Weights of a small GPT-style language model, trained from scratch on English Wikipedia.
Size: 11 layers, width 768, MLP 2048 GLU.
Architecture: RMSNorm before each block, rotary positions, local attention windows, value embeddings, hashed n-gram embeddings, a smear gate, capped logits.
Training: a variant of Muon for these matrices, 913M tokens, 7625 steps.
Each number is 128 + 32 x the weight over its row's rms, rounded and kept within 0 to 255. Layers, rows and columns count from 0. Numbers have three digits each. The size before them is the row's rms in percent of the matrix's.

# gate: layer 6 MLP gate, 2048x768, rms 0.0742, rows 1509-1575, columns 576-639
# up: layer 6 MLP up, 2048x768, rms 0.0715, rows 1509-1575, columns 576-639
# down: layer 6 MLP down (transposed), 2048x768, rms 0.0685, rows 1509-1574, columns 576-639
gate1509 098:131166082116128143150058132191123152137147142111144153031149166153135152152105150151103131140168142152133058117112112203085151114152120149046090218116105129109111175097152137163150114149133123
up1509 095:080191137168118088166149164112119123123101065128151128130133084056144192116126102116083096120175166124179150136126123075118138121101142122092132082183132088180106122129144178209094162121076186
down1509 099:147113204090128188120160068156126113092139121092066133121084129086049121126127115093114121123182163070191096149113136133137105083108131214120145088096094116099128096108083115136126157160138070
gate1510 104:087138141150159124121127085166164194131099119127076102105179065070132097114095058165155154213080126066134153137095114156158152124100180124097121116136132108126100085117117111109143138148144119
up1510 098:136127164105081125078082110174119121098111150136090143146168166142107130171160115140124107099055148100139178118168144168137131103082157156121157109115093128168154050125150157106148130141105181
down1510 099:111133129109164094119135154122115137130123089118094064063165132085125110191138205177116130152146169126144133066152116140119116159116115133122169108149126130059108134173097186148083114113121119
gate1511 101:129195139103195127095127173121124107155118065176152103113087154107140157106144127124168049118149173132167143180137150088138093130138049088148121113201079090128138160174093138149161099131095142
up1511 101:158170109084170139111135153175125095116113137114097120127141189178176135086100145139170072141090101132162128141118098125136118129183119104125113171094129151155094124183205152148120169130114154
down1511 110:115156105165165134143142115143113070158080146090164132141103132090128041143127110131121103095162135158091095110143079124113100121109115142126168130221146093120117148154147196121095163087158168
gate1512 101:103136142143157151119091161176220161074158087133139160143090104104083153083115078165177158131100161109120147111136118151108122105179080113173093130134158122123095166093104109099038147161134121
up1512 098:149133137073161140117129139112163134094144144149121164081146187124147067115177104101135110073115144109137148157146135136112097100140124129092144148087153108163085161103127079175169104129139104
down1512 099:154106171137115185115146166162043123107108076077176156133195132185188155124140123153132131141140123134119149145201104172117151184147139093167146119144154133129172145154114123148125117101138131
gate1513 101:074217068082183121090089164169079130153101144176138113129129120176157135133106111127149087104124123182172152191148113213101113075134180102090130128126093131116181124138092151164135164085113129
up1513 099:133087174162125076093137166121127151131099068110173087122134117126102144126103133096107131160162135122137117177126132055137144191128113133185180093158164161116138160151136128105095093141137121
down1513 097:163106096082175085157100088126129181165100086089102175122168090159156122079152146138086148061113143132070095102064094130097161098108152133153174141146128122113162104112145147113086143145154137
gate1514 104:126116166100105118104131123091164085131061089132140135121191126151114179146084164133119136131156121100152141171102150090104113127139169125143118121143067151140133115127117107118102141141105067
up1514 102:146123101150057112093115148097149106141141131105159166154205127179084155099118132120127136182151092088147131160138127119042135158194137072175081122157074134119128202118117134095102181135103140
down1514 106:139103146096131067116112128166098147084144156129171140103143131115108144143187081164139113118066085087133139140153179184118085123152133231148135144148085121115125138142174136035111132112086138
gate1515 098:134132155140168112179113103143117125118134117092126161102180103179121148076152150102121138129164136093182129106133111068097184130121131145120174073169104101182113086163087144116128146138110110
up1515 099:126148191116136091133137112123118092105144112174141091112163143122140090095105132163143159147132126077083106173025077123243081066145122117090148138164125118142081106100099197166162084137105170
down1515 088:133118065107148162098087131149126170091084153180072111124180115140109161133162140089162123085136136179149155164079069148129132067152124154132108171122159089155130153143117125139148163146116116
gate1516 101:154135093147134155143190089121116125074120134101163120153152174162144112138159152135136202108118099088107088128110162112128150166083089165108118154081073131148168136103056153153099092130122102
up1516 104:108102075160085108108118149116109155184107110185123137160157127144119109104178148063086166160113099140089104114122143199152145153077108186129111128166122127157145129094156135141088177085184073
down1516 100:133109108114065110148124113077075130129119109137122066102095103145131161100137133109106142109085143150085086045168116127107131125122103109131133182142051151080144081144141107143134152130128135
gate1517 104:146166124113101158161186132096146129048078145107185146145070146185148159163124129103086116161146094120207164119123073118181125094152163157117141122164104141135131106080141141103115162140098137
up1517 101:095113158122109059140119142160144131103101198126154133202180112114161128163160160113127150133177065132115099102128144125143110159165120066094158078132138135142128151039086123210136111140184138
down1517 106:159125170130181062207107068131127132127122191178099174113115130154148111145116161141153127127097081138172188083107149134126140105132147131139143066142145150153141158195110139093121169163137173
gate1518 098:129159163120125107062142106147128123123165112104138142149082134136116174066139137110115118114128127122165143087081155141077130090139057136092096095154161144154145084182102127099131172154099178
up1518 098:104102189108107158132075122150114071074093121163143159147116135127142111141130093149156093102131133132143120159130116138147161119130150143111117012199134123076134110203048156123113104200119202
down1518 100:127087105126095179123094160150151083156084093158165144129135115091122148119188131126074150073124090113099114173196168085142103176172169133086127160182183111150129093164089097138099127203152109
gate1519 101:123124094125091122096126176144084096102157126145141058154146148111152152166160081118159112177140144102117181126109136159092132119164144157121117188171154192108101193099136175063107143082185149
up1519 095:132140129119117104092197119149101124134157143141077084140166162119092124144166115125132047129157179142132067139171093105139149095167110115157154139094154085099142115123098166111166137140119100
down1519 099:128159082201176147099189133165188116118075079170131156126115179067166193127132088107153120087095140114173147171126223103143146106149127158153121069082199117200154122134101115126119144194104138
gate1520 098:106142103158143095124144113105174086111126119089128159125143125232073068169156100123119146184048182188073161126124089087099156073162113137145129131125139134147112139064175113197190193106139079
up1520 100:127152095083136176174177190176081083097125135086147145135151124122157133156154128110172151195083167137128143037042171095114101085126109110158106180150153099159067083135160161142149141133126108
down1520 094:097105152131095170116145167122139163141082072154147128131143125145107157125139098086177122088126160134157112135113146106091111126122199135104107067118133157071156107152103099133158142131096199
gate1521 101:186146043097132133109067087104149158096117150074186086145109107114106171090125200176116142146137136056147080086138160152144043159147141121154154078149090093123142115055092135172109139162114111
up1521 100:167134100180083142088191182084158186103182083077103130174111185140078190167137127178121082139174063145139140097123137131132162058104181098082167077179111118101147136134093135124128053110102148
down1521 102:181114135063122099129136105134117113113147110202130087119161154171124142179153113169124166134133110171112167166141203153117067169139168156132113193147121131151125117104186082118129096137095162
gate1522 096:111159062077105124124168114158110110112166081116170193154109104144160096112167157077153159058139206152102098115107112081077175117119174166160157079173101118109096106111103151115141107054111079
up1522 099:071101111129088136094087145135155081162145088176145105110151101129138072135148073097042161095148112176132108171114171084127161144152165096138164161197195110096072146120071072095134102041169125
down1522 100:041163115117148114147188120101162095135168127160182178157087130137163161153111126160050112098130125118115104116081146132161121064154139105169130111141106104043128132139184140146156147115099134
gate1523 106:127142170100133041055132158135104103173109126149143147124194101134169141107114078128126143125134073164097138114113180141121128102154097152118095112140114108173132110120182138109141109194142135
up1523 108:094123132114186070127088129117124159155128191157114167152210134146146114086164158148152147167102068167160134097133176169149128107159165126111078089178088091134131092146173090111129122190131132
down1523 105:134188083098081124143063159164095157097172115105110100110195127114164110121123099138201129168133109088155124123129176125078133197153101102103194112147130127124095106116190160153113156125148107
gate1524 102:110141162092062077037136162123079150124126132126159117156134159151113165107095105133156120157148099134137068138099157122153123104131155160162115132110173143113110139170112159083048068068136075
up1524 101:138098142118109139124113024116149108171082097141123142090101093153180127104130117145076151156131135081182147097125118092110128143164121138137162164141140100135113123029140124137153174100195138
down1524 103:161106154090136148119164181162108148109160124083155101116134131079127129113089140040119106219110112140131103169130110103088187120145056140123121134146122169106129111125060186175090176168136109
gate1525 099:177150157138229122115110120171070108147114084137144142119132123155170146091085103143156172122198122100100128102143130118102125168103097154111129150121123055181153129125120103191101137159166095
up1525 095:173097137120146122181111121104151118140247150173145129146132144117122153132116143159118137163130183057107111167158120138097128169130160140118176092105061064137154132139157090142122086142109083
down1525 095:101133141110084120124217123175110080140149123092125139174167150189083130188149101156072161129110134125161106130138098121125113077070137127130091211133102077107139199151115114138105156128175122
gate1526 099:093112028137129107109151091137165169122094137124131134152132166128118144105111145088135168143117114098092135102072127154080085135106110097107114101102095139085105154087135163122172137111143100
up1526 098:118120155122077124152207156101159150118113139185120093178147130132102102161111158191085039092139063093164128145145118116064144134039135162144125084116064124111067139117158147087085094174208090
down1526 100:121115163067083103104155109094110098144072130174131125098083087080129148163095183176165115109123082137153161173103115110065124097140133135094166116206127063145118054081132144129114102112130132
gate1527 102:102103096101111108126134146168126070000177162115123112200170174216115173130111106116160114143076146061144174145109203083116129063142157086116165154089142155186149141194090193120135118158194146
up1527 105:165120120174132191115125110102128137142137111054189079140117120107150130113121141082188097076114104167144118146085115136037114139130125116125155115201108100174166113125113158105146092161117075
down1527 106:123132134093181140132089097123104154172106137079075109043145086068122089090108153119099146162116217162150141146172137133119125068161156083211166066103155133105127104081155153147080135129133122
gate1528 102:089058120123080113143087156126135180083167108129137099155170129121118102127150100084155147151133117131133121102114143158118130096127172114159142123067096169195145159088131075087115129125095154
up1528 097:127147084166087204137144139172165114160062073113182157110141082148079131126122069167156132149171114156102141108198126090114159103112139154116125075104098151122143124112147171119140130132139138
down1528 094:197159115105146120047186116140078145113171105128109127132177083173109123136171095137150138093148136143159184129172184134099100156111103165166112145129082121124109121075080112123121095126095105
gate1529 100:117166100133100106163082093152147188127187099135108102147157107094119105086154113085105145111115160090133153131125140121144147128137106055146115140134141139158103072113057126133139100142172184
up1529 102:167077201179164115088114133090156098129091113091083090134140104155098139122121107073124122103127183076120122098196144197132154151082117127169097130128117106119094095146161169104137147103086115
down1529 097:124155126146183137154094176139142116113078158136125150135137113051161163119157143177140151127097157085116120128134171161154097186115192127098143081156096155122132085120100147108134116122158094
gate1530 101:109136118144134122091178096177157165089101110106119086122145137172131142137138081113095154109088058110124160070111091110146137135138135151106125013143138147087122100155188127136050143162119084
up1530 102:159052139143116108141089053101123116107148091147052100158159101113147188162130132169039129194131111088149141125081104144071170157110129147123093094215107131182167091169136126158135058103064117
down1530 104:069121145144129129131127123136071134152130115122077095159097125145145089125184071152093114145098217167129157065132108145147162083101134184176163192150133124205103184062147075136138163148117104
gate1531 097:133124181165106116127094138094125146134092110062168131120103100179124167118191062121113122137118138185069051164130142154136097164133230205146129098095105132123134154107151129161124121164198121
up1531 100:152136149122206098162148046103189167081129172117123108136116101120144102116157158100234163143115130099152189166163134097075115153128100082103110122106064152116160095095119132064150088186157105
down1531 103:138173158179090098106075148141077092131116109165071148151170166168094151170128184063137105092112154099145104166113119117141151068139124177074102049151117125107081134116135131147161114086125102
gate1532 098:119210148126077129104124108139131134140134062172112114157117132206111198128130125120165130136088155143157170150182137159161182139175125163110112107074094140145136133120107089139145124127117069
up1532 101:101178145177127145167161156130168152089125135155157091141081118177165180102080134133159077154116129112103134118148115113132186109184138101124112156039083168034129182133093113071198147123093099
down1532 105:078166165082070124030125093144066106140116128123100151147085122115188122167094138120144108131161123135132111127147171117173103151099124138119093115100138130123224169098128078099111145086130094
gate1533 101:165064128157134103145162150117127086138170114124164146136138215158101170082175151175133107141139168159117162134130122099164147133139184137169181101105155128027139179171073086182177087109064217
up1533 097:153144099170174087124159067105108132080106111119091167137137182108116090064148106115093162124118120147151116102113155128102125146189145167164158133101128088217129137135105117101175149172118136
down1533 092:105058134128106140063064155101158089211112144145141079078118118164113063103162107117145119107187118162135096124149153139082161122140075134134132124160116118159166146153151161079144167130151080
gate1534 101:095110062134113104140149188092135132156089092043142136138087146120120137135123099115103131028108115143131159127156095131123123147092154095134158125134098120084153118116099122099110170118118117
up1534 095:129102130163163123066108126071128139086149090105185155124106155159152162127147134148100162167109113194116123136112174145092119167108154190147079132098128139115118156073156116068158105085096177
down1534 097:150160070036139137128121090186083112111138129093085119145182133129127116115079074130192111174136144091109102090138152099124121155143154184096157091143116110146130124167156114112062162102153102
gate1535 101:113000095179149178158132100135106110089074143122130072137153115138169143115105138133174096141163137135097137128089120148108152106075086116219132154157154099195039082099175143142168099140140123
up1535 103:180159135133118092155095135143136145096112106094138103124113068136119145117088163127161119143143131060084110052117172111156184201135131098135089058071093138058093149085139187125127121125106127
down1535 102:132063152181138115123132121134132152113112144106163073150112143167084148082101117104092121127132124140124166118186191122128162147170092195139129130110088126110134128155138106142198149122118173
gate1536 096:137101166091138150150132156149145129090158142162092142085124153131113167145140114102193164140124127092160180180091111079111062186126146112122148073174128087134120182115140073120092208147071211
up1536 091:172107160129090080202150102101105117177139129116141090154157114167123108167039110159055161073131187170100111182097181201173079091165124076114096149140124150086112115120189117150111153129084090
down1536 091:133156080118103139158113124142080076135170077135121118144123141164149143096120128074138113153113157160085131147133092138042163139172144115109132123095115135160137144075079104134117100133067111
gate1537 093:095151134113079146210055104158099099119094136149151080149110173108091156091141149155144150170151111114143164139104131125123107133091148130130092107118131110113100116109103106195181121187055138
up1537 097:150148065091135146193133146139128109115146090138179146115063102156142084088167167089158139115054125138114197131107141137087138096153123114103154151157073114104107118120139109133099055118120158
down1537 094:145122131148151133095099103146137109113118151090108113127139135147116177178151091121046142109145119130126141106135124060097161190146118143147157132101171095164127122129119125121170123131136134
gate1538 101:109121125150157165100143137171108072119166144156130148105090103147196110109154164095119121085102133209163115121095146149111149150133132093161143149163150106103160179154057125133073131149186111
up1538 099:100137141151129077081145170155166107104124121115145109122101113098177134104085183119114118107158131195145172156105074119112157059134095082166081103171150148102125139128110189144137092170138135
down1538 103:155069094109101137121152109172119149139126138143147188181145114101131157117121144110086164132133098179068118102076121120099133154125125154160159156112146144127125148152099151129134158088150189
gate1539 100:162153201137124085128143076165129115111140148127176136131086166148155190124160172105136074117165166098160201132164136078162118129138130088102131088085109121149127192093079157159111154138119105
up1539 093:129076107135175157107152120102118093101059062111126085099100128095064116100104052119166149140105114096108165136166143084114093173140133070167085199147113100125168105141150167132188126149127121
down1539 094:080118133119112136087132125160182118103075106116105142164177121088188163105097130111130132115119123126112132162136162116101131100119140088149093112154119154154186159200107100145097092119128151
gate1540 086:126135145046142150148148105201116129138107135132119137128184163162133102152116179091100134108150123165158189105115134120077106162135109127175170172102098132145090133118091098124131143146163143
up1540 092:170154086107142189167139091190136119123121143170096093159178155110095159103111121116111105073133127134150180032105140118112115134133081123147157140089114127095094166152124143168180118131104129
down1540 113:178119214133093105138115198089122108085150168121106136137126133134108134163111190167115074132121117121096133125140128100150100156113115162089071153120094096140154090123180139115167074091131143
gate1541 109:068118080104118086133124059078095080070166114185145107124153191143157108151145106165109125145145137159127113131089068138101172179124102091138073178130143132133102079202140177116083132144134106
up1541 104:075109060148140121108136149076086140097119152144146161143164114098145058122116107139116125152108150053156120129095177150097172149095080170137095145109155125121115065129133117163154087119174093
down1541 106:109110165133149113201096093156099106092165140194113162081118150116110112140160157142145166152163130169139182180108146079116085184086146100119107113195106138109130125153155199047095108134166100
gate1542 100:129168162125110105175149182162155123138139153118145092155061096144123138147176124150139096127213134130144133092111096125116131139167132158103099180125098059112095155162113158112156144104139099
up1542 098:195186105147131178132194175115099106096175126095202114153125056196086079135133143081109099136110113114069173197193077126104130131119087122079146171139125095102160141120078069104127160111104118
down1542 096:182151165098106136152134135144134137213140142074147155197068137113066137150139104134137175044086151094136125077136178122101109113168144145136151117148160158107109143162085143121173160124144139
gate1543 099:143170121188136118109103159179133086121168100127147152158141154089101143098074099154165171038210101215087174115066081151139113113158173171113175115111154159099135160186105097132155135128123114
up1543 100:155156120154105181060163124143114117104145101114135091165090125098147111094135114158154136121130136125156103103129189094129177156142227153111144141095117156167166126113098161118166157102133055
down1543 100:130139115131154131173146090154107150114132118152124070134074187118130141059138084085119084141080082156112190145166120111166136126124092107103129159108161143205140136160135094116123131116101109
gate1544 092:101176151093123117130119150060088104131108117155104118131111144140109068086139142135126087099180081154098109122076077204164121148070143078164139111139145138069137117130155097114117130085115189
up1544 093:139150133156142097159116087136094142117068113080081100141075128093106102090147144126103095087135109062121145112179114092144122129136139145043133124092142119069104121143109130090133137114171152
down1544 087:148103187144140096106104112119102110133107153108104125115129114099171084134123099082137141142061165128140073155101121160115096101166078119142105151147081104208140089144156176113130155086177116
gate1545 102:082159132116141167168076111123137114097128116149015071188136154135162150156132120110114114163189159190112171136115138087143124115136091132164138073085110168093123135151128126069155125172129057
up1545 104:120132103152111084069147139076121127221095088138166156172102128200085124155110120146079118160202085151127148133149158126140121188186190177203121141071050129141092100088075107151068161137155121
down1545 105:156072152078132157103122089128138101103071119083141170136143076100167081144112106104162110136113105077102104128060115121180139134100111112134119168139088096205059052203097103113112177146106131
gate1546 100:029172183091125108149095110102124122153140075210146116137078119116150116176125128112106159139192094148098105129176153150193160138102119132107161144130126173124090122113173110130115111089139174
up1546 097:126081146134107164128134135156120153118118109129115163147140142081152142143087068160157134053141121070086108130150200081192161124086065131140116130089151144158131073167081055130151151124182122
down1546 093:117176103127089222104117107149094135073116132148063093141159126126091151126126079102104084146142102131117129120114147152176164113086141160130157099133095138096112131099189129158089183142152093
gate1547 101:138133084156111157202075118122109164171107101148139133180149116155103072131123124128155121094156140137149095134083044119104111149112146069086119139108127171127149128112164127118105129153110173
up1547 103:075138178113122138051135158117151091124098137141127080091128180145137168164129118123134112186042157144136120131115164135133103137155118148160092142068072077138100147109110095129114143137132091
down1547 099:174124160128166153116131165112155086147082137142121169127122148140134158120076122123127137148079136122120117098161111171112056140098148181158205125148147093129175126139136160103072130152118133
gate1548 099:076114121128149108125171131165135046127192140174112203105131123142081103133136056163099172179157141095171142129154100177099153108100116127137147122112080096104126111128094190124141183102067139
up1548 104:070098089102127145124151147119124108076132004070140150153099090114122104131163106125077123156128119156166111094128148113110109174127090193152134154094151099156128150091184120096128152101189145
down1548 099:118143098165090129137121075089141110134127159123126172153053128162147145089131060100172178082133144150121097112123106104111100126129122139121100130109125151141077133149076130109137159135103189
gate1549 101:105118165127106116147146092139158176082151075089147117162126131096151106123055068136049183198178173107163116097126158079117180108133075144096108156115074120140109155186145156094125098146135097
up1549 102:130140135117160128103137132146087137196139175147095129132126131150076106145138175144140120101149066145098147109123146118141086117119109085128139166123153099087149146109087139139137126084105126
down1549 108:126144088073114114115117126172112097121100100156103097142143116154122138138169112136157186082122114080103168117125146167089164078163165109102070043142172093113151120166138084080145186163080116
gate1550 111:051164061164123112152138172148163113115140125087120159174064128106135129146130087136154186123095141159123145129131123172060124134172095142191154110093156136111096143150110168139113061174117102
up1550 105:151080152103129171097158114141146143186195090120154125070167135136084128131126196140124095118120147131151086085156172088169125128078152149122080139144174107151142147082132117078115143066145136
down1550 102:153087150154146108127147112110146172119148111124108087091136138127153136157137168125105147120106129123122123122137153163124178127086143076164125135162149134160107134093192153193132117178097113
gate1551 099:102163106055144129126097060124139098138160073184133116106155144109162099100235119194127180121183182136162185154165121111108149149141176112098150094106086131153086125149119137103133124179165075
up1551 103:079106158138146161150134164125110091136083116097153114150166061097153142113154145085095170164108122131174115130118143209117144123087199150090130139124153109124120130075131123143135111117055127
down1551 099:126086134173157148106173135084179140130135102161069134090089173107160090213126139107164082170089173101183147101155115081138114117144169117135158127125132156115119114144085144169190127169134176
gate1552 104:126129127108226190130138123131121144128150140138097095134150128169101140119107145139127175128175156187160157145063165150086190077074139184150101141161115069112088141119114161118084216103115094
up1552 107:103112130125108088116110148103110132160106100145087167083108135127127177144129178137088178144171118139158102115160172139123149127186148095091123128162101174128078176153112135126178129143138142
down1552 099:093156111157121096085119137117174167108120130082158113102084143149140085160161080151116100173120137070140173083133189091136117160126155104125126137135075117097197119141103102148062073166158086
gate1553 100:110135142054177144171167121115109166168129129136179126151128138103125150191096117170130139149107132121143101101147149062129101165139069173149111114098133164171100075201150131125124187175154135
up1553 099:122123133123174194166120082130116063163102079105124132093110171069148110095188113168116112114157156112094099084126090086132113109074116089100117158111153148158127094164096108117139182162103147
down1553 098:089100133143112164106101091150140113153090144158160187074089187133102131127131167172065067138121106118134102107163131139064103161109142142125126126117124127140163116088115150124105143142123118
gate1554 098:175123149144089169171091147126164142121145147138127117176114104120081103109090150130161121125086128114112105078175120111122083154094056125144169074097122085213163164168133218180139138088087052
up1554 103:090184132131118158104141097137109106135203112128114143115131095088126089191123141154157108159099112092137142148131112067154160137118120163126131149101152163100116175117150150053122175109122167
down1554 106:149109078157032160154097170109116127113119144139126143135141079158101130147162088114125126179078095157118127113161112161155076140084131137118183129135125098154088058140125125184080105155118119
gate1555 101:087117159163083159123055090133123133171110059097108059144135153155120111095144063110139142125102168133085181116136068186098130128091087128129066125099126169132154143145081132126096113187087126
up1555 105:202145082077129152133182150135094109126155153175152143155141083074184195138146129135127147156134147107204184146116120157138102091109130155179174100122118172127141088164084184128186195086170128
down1555 101:123085152067086072130145159154109149118167111149090119099116102096143151091113105138101119078124162105142152148122174150108129089064172142133156146096087127156076111118207113151108133145105152
gate1556 102:157128120119188132099153182099132142127109101177130124143116117114143125150147159121167179097126120116110126146179125120124165167082113137159097162149154127163137156118112141137092172119108134
up1556 094:046152139135162103080096076168118075103028186106068154115078099119108159157133109097116161127127170093105120162123117111098121114126121107091106156109179112132060137162142166129124098130066090
down1556 091:211132116100145151137132146100123150102168199130124097156125120132126150167115147089137192094120122099099135104113156108110142119176155080136129170152093102163134116151133089154121181089122135
gate1557 107:164147139114177115114067135135106106095169150123144133079138139107108089132108214096118162119129118125140135144154104166154108150137099083124169162117113142156146098154170132135171116103082178
up1557 099:077166115124129103092161129090138102115136153121086139112157103140152085113141130053109075118129160142070108130123131162098096173153116101159164123113130103152158147159098131087116194126134165
down1557 099:153178141137130125122128111124098119090074099097121138157104141085118119078094207151163150149114122144128064157134090161108129181180156085116112181134136138156126196189117076131116148083142131
gate1558 099:123127107099143076155153160101153107133172081170126156176129137158149173126135101135186135154118168181160157123125165130153125154111139110110131129109121104177102126132147133129121161130134117
up1558 092:157119165084131121108155086098141156098163112148095160135127053074131141144167159140126120127128088168087134137106165109132175080137093124133130100150111123142098136120104158121097144114110105
down1558 096:120133164112119118144138098154123145189132143109139156182082120114188115138117176172110150142130143102123135098150147126169125115122107126104156070161099233166143104150136107122148132088100105
gate1559 097:219182165175176174078121128077188153103208185117110117114127093070118137152124134195076161142126095152185081141059145119144134064183122147123046129139069170122126105063138148167108103142146143
up1559 102:115082124143117161149125111108121143119074100153113087194162105120172033081100141119094086173158169090105177192159144196092162150134105095081136139172142146135119199109162158157119149150113159
down1559 098:094159186070096119142089096085128093110116066116108163133101196188142150140165059070087155114075075072151115092129064111132085140109127148171084127137127109093184108177175098162183138086131119
gate1560 099:129171088149141137087133088080135156079140128104158086140208208114115101160094168129142193126133126129106175118080090076132119189144138141195142132104157138107122102136095142175125160183135182
up1560 094:127139103179156118130088157178140130138094156106126071129142145118087161135160104066173118185090142133120170104138129139149082126175137110126130145120131214095104198163121248123087088141101122
down1560 094:121099129097075156097122156110137204182169132138086111145137131161138136099094097179103144131128112125123195129136129165061156154078142202090231090119097157122155120137142179176105154115130119
gate1561 102:132144153155150080146159077117098106146062126161152132158088095121112080093126095187180085171138089139151161147139148170111133057091151173083131167120110083119090099084096170182117090157115168
up1561 096:176158163149094145137127139135147157116122145163125069139126152125076072086109169180193147191139120121144172137070127141111190140070151097123159150169145066149111156168119148171106163175104105
down1561 098:093131117077119136116178078124142088140159133142157103082126129124149102180113095171167148121147157098105155129154147224106122108062174158074170127104125097135144117199072129165158097132117174
gate1562 095:146222115120130117173114149093095113114123132081123165113182144119197142095132104179130122101137127168117123114197171132105128089129110111170078103116093103081152107138115126111176119112093138
up1562 100:164185102111188131103129160095144077073145177085146137136116114128126147105107164086163087120127127101121092127113102119156175173103102057075159083119134140123089128106134123155166173100178109
down1562 098:097120143132139067102127067080148137182109171110099163180128142162156140134164092180156074134105122096132195130109157132115126147137124083141071102126092159121101162210169150178092102131116129
gate1563 100:131142167176098164160175069108170154119111093199089089161187098170113173127074088121170108171110160130143133138115090109160125123127139119149127169120160146172140145120096086208118151152133123
up1563 105:119117123142166104135161140151138127135170152175130123127189115112124087110135144132109130118178132143124144073121170208076145171143114125103165118123106056152167123120101152100141115110135127
down1563 102:116103133095150125091168192099109177169166103104124133111119097117115172077148091096102132098135076103133107125064135105043133150087153103097159070170108170117103140119069099171091148133155055
gate1564 096:194180123175128160196158125177140100181170095137192125104150138197143116107102104134124165078129129167096204155106101089130131107194105148102145128117087126124153150078101090148158176144094080
up1564 097:128156137111152167169110084152137083169187131135106117149121074141148146140163122124099076074181108100143152109147175123138074102209109131092108179148149179079085113136122112115166184139128118
down1564 098:135115148129090140165156181098113137132087126124051135104137151125130109103119127132147135137147079112152085166177105117152161190140113145201138151093154116096131095098150080126214127163082156
gate1565 098:114130168104130157135136108133139077141106100092094136077144102110126129166130084137155073157121127166136137098097077090085176157167120086136100098156137156099127116167137161110160075153126182
up1565 111:117139148180111099126132106110154134098131055135144101077172082094158163152084161127147090187114114142104120118160102110155104149136107132100124129092095120143129158119186106071110110119146110
down1565 115:117105148056140133179158156084077102160139111132094103143164114156144135156105132122158163117122152185114118143121125138138103102118124130144093094176154131128112125120146088136117103125110167
gate1566 102:146098159173112154099110147117112160163167109120064068146151104135146161149171129120118129119156134110051201087122134144106083165107174126142115160117038115175142124166141106058120092100090142
up1566 104:152162152153118130101155063164133112131111148150134117134168063092100115124110092127130158161098068168108108184064127126100131092096111150124075153177156112130130176149124176181144184167090142
down1566 104:136096146141127139130195099111098158106113137136108130101154146126113137122152161112152126079135159108089172180134119124164143109147147132115139132141119084170113064169082136099069098163103149
gate1567 101:130134121115133081076179075083116101147160144110111146104129120108123096135143057138128102139110151093074138075119123095159091117123175085140155168171116109133121152140145152126128169106073068
up1567 098:142128086117132126127144147117155124103129146105108159186158112137142138124084139092091147135144184125131125158128140153142092119159091130185146074107127161166140137138156122146067113111143095
down1567 101:024151059090146143111121135062149123086116173178128121142162108125161108116145137096078192187108214169146082102141172096137127126132138121093138125079128153106104111117172103133119155118128103
gate1568 100:069090104150126106109156159184164070187133120127116141112140146119128086188146113113188135173100131147181144129159116122099087204134151128152137119124158080133158094139130142130082140149089132
up1568 102:138121130177157073138162039099127110104132145124136152154143066127165096138135131137146083153152086154087088116120100160093118169188137164117119094160113095113132147100146116113134110070086080
down1568 104:072124147134115156115106131158137109144127103079164109146149169120102055115103142123159157189153144067103122204056122120099112149146159066169155108116148166121177125077155112127133113087124138
gate1569 100:168117147119123127080122106158153101124065153115179108177131166134168096158173052172143121122099188124191153152141147099116143096093133142075163145133127127123123076138173125140151089133093138
up1569 100:159150150137127091154100124116114158111167121164116125120104108128098166128132101203192075165121142113154209033152127115145088063119121151118116138137138121165135109201188092162122122118069171
down1569 096:083048069178095103187111127114194128168118164109123137120145127086187108139096115124098208169059073188123077149162196113085080101088109175108140182056111148121098151098123086133126112131078162
gate1570 099:163099151105152117094148187165086131105157096138123159117117158166090147129092120066161185137086130123169126132104068123061120131109120115130159115134131124104113126118152130155147144147142128
up1570 095:134089124137111191152147109076127164133120130113101109130113115144189177164073107173152127171174155118100074113071155159124073134108167147118100119145138101140103150114109137144170179154121156
down1570 087:196118169115056109158077138195146075113160112105152121131120130085148133076125140095145131145100055132154211110098080083072149104129096125124188120178122064156115132114151109124101111123088086
gate1571 101:096139134090156150068160069189120155125133108162103109114153094135138141157134123124173106117185136098127089127113144142181156168115119159161165209068126124118063133177084114114192151080167111
up1571 099:146160133141087140133171092126012156112098154160126116136202171167119187105191146111140091108119092135110126150166166132136175129124126113145111128168191121136146127127136135121144109159089141
down1571 100:161109145161186108062114100185189149229154118089082160119131142153164134113156103155163158078101125115156160123162114115115112110087144190125142116128152157073120106131125093146090130125124147
gate1572 102:135121175137122134148145166146164150142125128062123091160117119138136122158103153079106137168124095100223116124090191067087128143148140080160142158140109087131091142177108158203139128167133150
up1572 100:111166148100135132144213176079111126117112109166087144111113142086150144208129066127126077129178115094178150119156143077164123065093136083137152142094098193144091097144075114116172121096235150
down1572 093:152107118103087119119127129174120104134085176099108077144114160137127122112096125109080179136187202188098163161089125160172121141150095095134125132149129117104137184126139152180120133152132155
gate1573 100:127172117125115107103107102197141105093087077094161121117174147115057131190148182137136068142128170144101137104122087234129141110197140121145158158094200096148135109121066165105121167136138131
up1573 099:137105203063096115151176144158171126113114165143136125167091169126174113152112064142157125095090109162150111129072136079163152146163113174157201142139156135186119128113181106135097108147079122
down1573 098:106112153133121121116097119054145140165156146111142185162158102103133174098076168161054111128175064154080146148113117130155066083127107105145087148158109136166095136186105156083105092137145115
gate1574 100:098132195127133116103142137150088158081178108157095137105083132114126213151156153067145158092091159059197146147130150116126121147189131129130111169127112065127115129061158166173132145163085157
up1574 100:105125165074161194133157115091066095125177159124119136060086155094135148113137194105153204114084094156116129128112101135116126125101198102101163156158105150107131082127125116164128111156128083
down1574 100:059133167122083026059124112119171176093203037169184169096078142085109148143179093126120127144150090142141138103084125141115070166126142124165099148099135115097160092113095140155117149169093131
gate1575 104:136164110182162153135173163124141082119154144111150085127108135112195127154149105206122075119131126170146121125123157135129099150151153129152155103152122115127121136094142133120096110146118200
up1575 104:158145120126085106164102052139133120133110089084149097099146089156121147168163147108187187114166137107131139164143108142091160142104109171120090159133119053181118135106085136107107158135144123